{
  "n_layer": 8,
  "d_model": 128,
  "n_head": 2,
  "n_kv_head": 2,
  "head_dim": 64,
  "d_mlp": 512,
  "vocab_size": 2048,
  "activation": "gelu",
  "norm": "layernorm",
  "norm_place": "post",
  "norm_eps": 1e-06,
  "positions": "learned",
  "qk_norm": false,
  "attn_scale": 0.125,
  "bias": "all",
  "tie_embeddings": true,
  "parallel_block": false,
  "init": "normal",
  "init_std_qkv": 0.0442,
  "init_std_o": 0.0111,
  "init_std_up": 0.0442,
  "init_std_down": 0.0111,
  "optimizer": "muon_variant",
  "lr": 0.00186,
  "lr_mult_o": 1.5,
  "beta1": 0.9,
  "lr_head": 0.00496,
  "grad_clip": 1.0,
  "warmup_steps": 200,
  "schedule": "wsd",
  "decay_fraction": 0.89,
  "decay_shape": "linear",
  "final_lr_fraction": 0.05,
  "batch_tokens": [8192, 16384, 32768],
  "seq_len": 1024,
  "doc_mask": true,
  "train_tokens": 121600000,
  "steps": 6855,
  "dataset": "wikipedia_en"
}
Each number is 128 + 32 x the weight over its row's rms, rounded and kept within 0 to 255. Layers, rows and columns count from 0. Numbers have three digits each. The size before them is the row's rms in percent of the matrix's.

# up: layer 3 MLP up, 512x128, rms 0.0744, rows 464-511, columns 0-31
# down: layer 3 MLP down (transposed), 512x128, rms 0.0304, rows 464-511, columns 0-31
up464 111:174147183120158128116169102128149158158132161118119092145117094041101103082146099077154159134144
down464 119:128093140132134073106131132138186152113092070153149183175158109157148115095037170086133137137146
up465 094:122107143108119151136160100180132084109163156139124027095145151097140145131106114161172177127121
down465 084:117100141115125119154092128131156159113089158091090163149137062166145066098095168180130139090116
up466 100:124172110116169109151138095128142098104119128154133166106104163057104130145158096093104130107145
down466 093:133144208137135124102137117140116137143130122165126107156185109114158125069171075100156134143150
up467 095:168168117149097126129096188143097111109111140119106138071141163123140080121136076122114159164108
down467 077:170140174137113084101096127164150153148093141159144157114141137114212136138110136092178152135109
up468 106:124066114201155132130160142119063152155153117210163063174109147079136113098122091090166144147143
down468 106:092134164126067177128150098184181072110082130066098080158139137067153177066173151122122137100142
up469 091:203133161147121169116164133088198153072201116139110104166169132121145147119107172153083130151126
down469 092:105086113127138089166074152171121143160096139147186086144097110150108178130107157088154034162163
up470 105:139112125142114161170167072128117176068186151143159029102116192102139150082100148124156172079134
down470 096:124125081146158144140151090194162160092108120077125138100149133127089081117123147171123139136080
up471 111:102069150094101099101124158153162128058127165138111066097157102129127214122130124104084139145222
down471 109:160103132127097154112109101178152164093158153123140107112094072177143144160106161126168146178175
up472 067:138060104138124147130163133149076214133134114091105105163076123140179085186137067112122086107085
down472 080:135144096143093124093129182135083121123127141064080183098113188117141128083135155136133062167147
up473 098:149165135143121191157108105105127111165119122079140113178128111116157147132134079119189104079141
down473 103:156152092128133168110087097102151094102189080169130135143112051134136086162153122106042096153153
up474 127:099177137120169129124133154091131107178095143123108116152100140114176133162149065160091165129151
down474 128:184154143160127085079111106095123141155191124170077147182159112181129131140090195133069156135113
up475 104:132128096147093146186127178135182163134116087158101197153171152181148150119101172118062074164137
down475 108:132173138147083161131169122119089097087166113166116081146102102150105102124140172125139056117112
up476 096:092197148090115120092097174151107166107056156138145134098119108092154149194155104166095129206170
down476 095:146078184089179096155144132124185096126149085139140085159120151139117089121102130140193167038156
up477 101:123122102138056116162096164128110090160185153170109196099144132125152072093152079099142169096148
down477 109:115017175116165146089163110143186123116096175108197145147135100181171130074125122118097153089164
up478 097:194105164074125161182103151089127100147126120117123109106203091150149153109147206058097122162112
down478 105:144158131139166159077122065159115168104149185108151121146152059114159075118145087110195129058169
up479 086:169083166118097171118101166112109137147135129166135146127110143092117108109066174086215102154130
down479 087:104095151162074108066080172137109109111129095144056081116123151143180142112156132100122136125071
up480 094:133153155136097155101166157169076084066065063107119172175155164126129112196167194132117145109108
down480 097:135197110161100066132148101123120132139146089102122140053117106159082166175075088111123161089136
up481 108:078134177097133149091085160156186100161152107130064113147155133121082114135105128162137144132131
down481 110:110068091100152119120066138148129109117096075087129177118199126108201126154172148114112076101113
up482 092:060160151138159107128083110155148089136129119090135114118141142104149043180174126039180152116159
down482 094:101090159107106117156144146138098128110171138130071141093134122106111168140178128094096146161111
up483 116:154151112072112203144161123138184148124130130150085150112092096111107170163144165085088162124098
down483 131:175139140101145122148133141181136099124135110172109116089171119120103186164161106142082139133121
up484 104:128079126165134143136164147124133149123131125156119118165126132145134131065113071113102107139161
down484 123:133178160156131150130126118153167159085106112071079236195162102128076115121152128140090052131112
up485 109:112236189126087168120115109067178139162124096098089147128133116179154136142113163136119149192141
down485 127:101094121141070166124151146132133137162120105155153133086204114184122160148130190081119102119129
up486 090:054181135134100152102135108149138131131171089130111068116134174121075042161220166131174107108106
down486 100:128153150090143090128129150076110122100097132132117117142083158146136105137089096152038163171136
up487 112:165163111143139122149113142144194107087086122108080163090084099187129135156081152096128159125148
down487 130:090152143145104162129091151166144216117123133148095026103143134123188163169139116111056153087112
up488 111:143128145109140160151112049094138069119094178113175106153115115133114117150115089124134123135168
down488 107:130169107144105133168113079095158098104128095085129148101150134153112132120140119177176112085167
up489 105:123123156093140174093119188095124108105067139102111141110124108075113099115133185157196150164088
down489 115:166173124105119132148136156173140166105121118126136085094159148118087117124184137103127090131179
up490 119:172116088121090156122148121114100095088199081121151154095119152181076075113144128086150081128093
down490 125:107163143134133123098097048169255120113112157056123141125151119112100121159092098125127092099109
up491 100:095225146099123152138108139111094157109088132153090027171189162144134090136149138175120152129120
down491 095:117063162155103118104127145078085152130163107102185101178130173134141072148149191142119150107109
up492 117:126146181141144094146143152127177125220100153143080189125115159170169091094139155130164159121145
down492 112:171120119171169076162122120019176139160127135104162196111140186162113182168166161097132096126084
up493 091:122139153108139078171154162143174089163088156157107066154114146111119134113091160178083109126094
down493 089:147076113153098183044137115103164186115125110113184113131103169133155073112175222169175123115072
up494 090:155132172106138119156109131132110138093141143127206112099166104159072104102188089084127152083129
down494 094:117103169155163123113115135085112170148060113116057117148190108134121118113094109145131141189134
up495 071:145061204088107144138118145124068146096126076152137172138129155139123115099084183089103147148154
down495 069:117148182087132099105161106082120122179049107116081110172142117104128090139145093151155096141142
up496 091:106155087094146096120141106105078132118104171159154109091213150150128156074112122166133095079144
down496 088:140114124147135162145091142107214138136128159184123172149149130121167090139197049146097158083181
up497 093:070172184140160108103092082184121160187108104112091114168103127090132121158100142101077177161147
down497 082:103144104130144114134155150087122142134202135103098101067152182124189165120068118141101129095084
up498 117:126109160115130112139132140057142115142171114097134104113064165170121124105120071142148071105137
down498 114:140117109143128123132108138135127115097150076082155104153136107103092166145102153114130153117119
up499 093:092120154095108112150105157144135187116112136171127099098107190122114131114136144123097180089073
down499 100:117152088125109156175135153133148127090140086128142145120145101096171135113050057174105148148151
up500 095:134114123110129103121140174084125114165146097119180086105082149120112165121192164125100073134122
down500 098:138196126119090072174125151111167102099130122130228099158136129123107156109114135115166096113109
up501 122:136113143157137146178157146159144133107177140141104129149199170069128123129075143133140158120192
down501 137:099113086094114100086107106190131116124126072106182085159115143164156109119088120152125090155120
up502 097:163132167120093057160133155132116145144124132119120138045136110093124099098208156174168145112109
down502 081:076107149068038181154125130097064132118089133130118152100079199130146097070139130138099188184132
up503 095:148169145096152149080146092141136130128168065102155111155138140129129129085139204196194142141126
down503 086:104086177083135090162140171140143131138153184176116095088127142056132110099166203109062087124156
up504 098:143181202135165072125119086119112145112117118158099052132138125049194141135089148082111150145134
down504 112:141100118158107162101130112141086163145196073104124143073163144129146104188136186129132164174130
up505 115:126106126131137060142172101194139130182185190157104141143149127085090060128166111165111125132149
down505 123:113108181120133169092159134085155142141150119139151168114168158113081119131100167105109091126142
up506 069:149162210131121125134125134149184160121161153128126075155176146123171167102086091103124127196126
down506 057:163084171112124172108140093142100107155114154137094139173139120095180122138163158117095128097139
up507 099:195103168142142185121164199142060198107186134143142130083126158148142069146077151033134098160057
down507 083:116187151093137113114132170066158134154066174147074140127164128094151180107140086172138129111156
up508 072:125113164069114151122134132143159143109085066149123145092090068139131114189106101118168132130146
down508 085:129158131185148137132074108136153138129122101077077118160109148204211073134095086189098123095114
up509 102:101071122106127137138093088157141128193141123171155151111113178139191111104091134030109123158099
down509 105:086123145132181130188099140155133162093139074132135130151139132153132107052117156164119048197107
up510 095:143110154125141164151179093135120092183181086130110140156153113085092132107077120121067106151089
down510 094:117110139082132132125154165177143111065137091150062130137118122172102148091104088104148106098164
up511 088:096087104106102119116127097137086137174094146091091093115122105121169095138149078149083114098140
down511 082:146122144161061132135084141147073127172129162063057089128110174208137134136088100121135071108111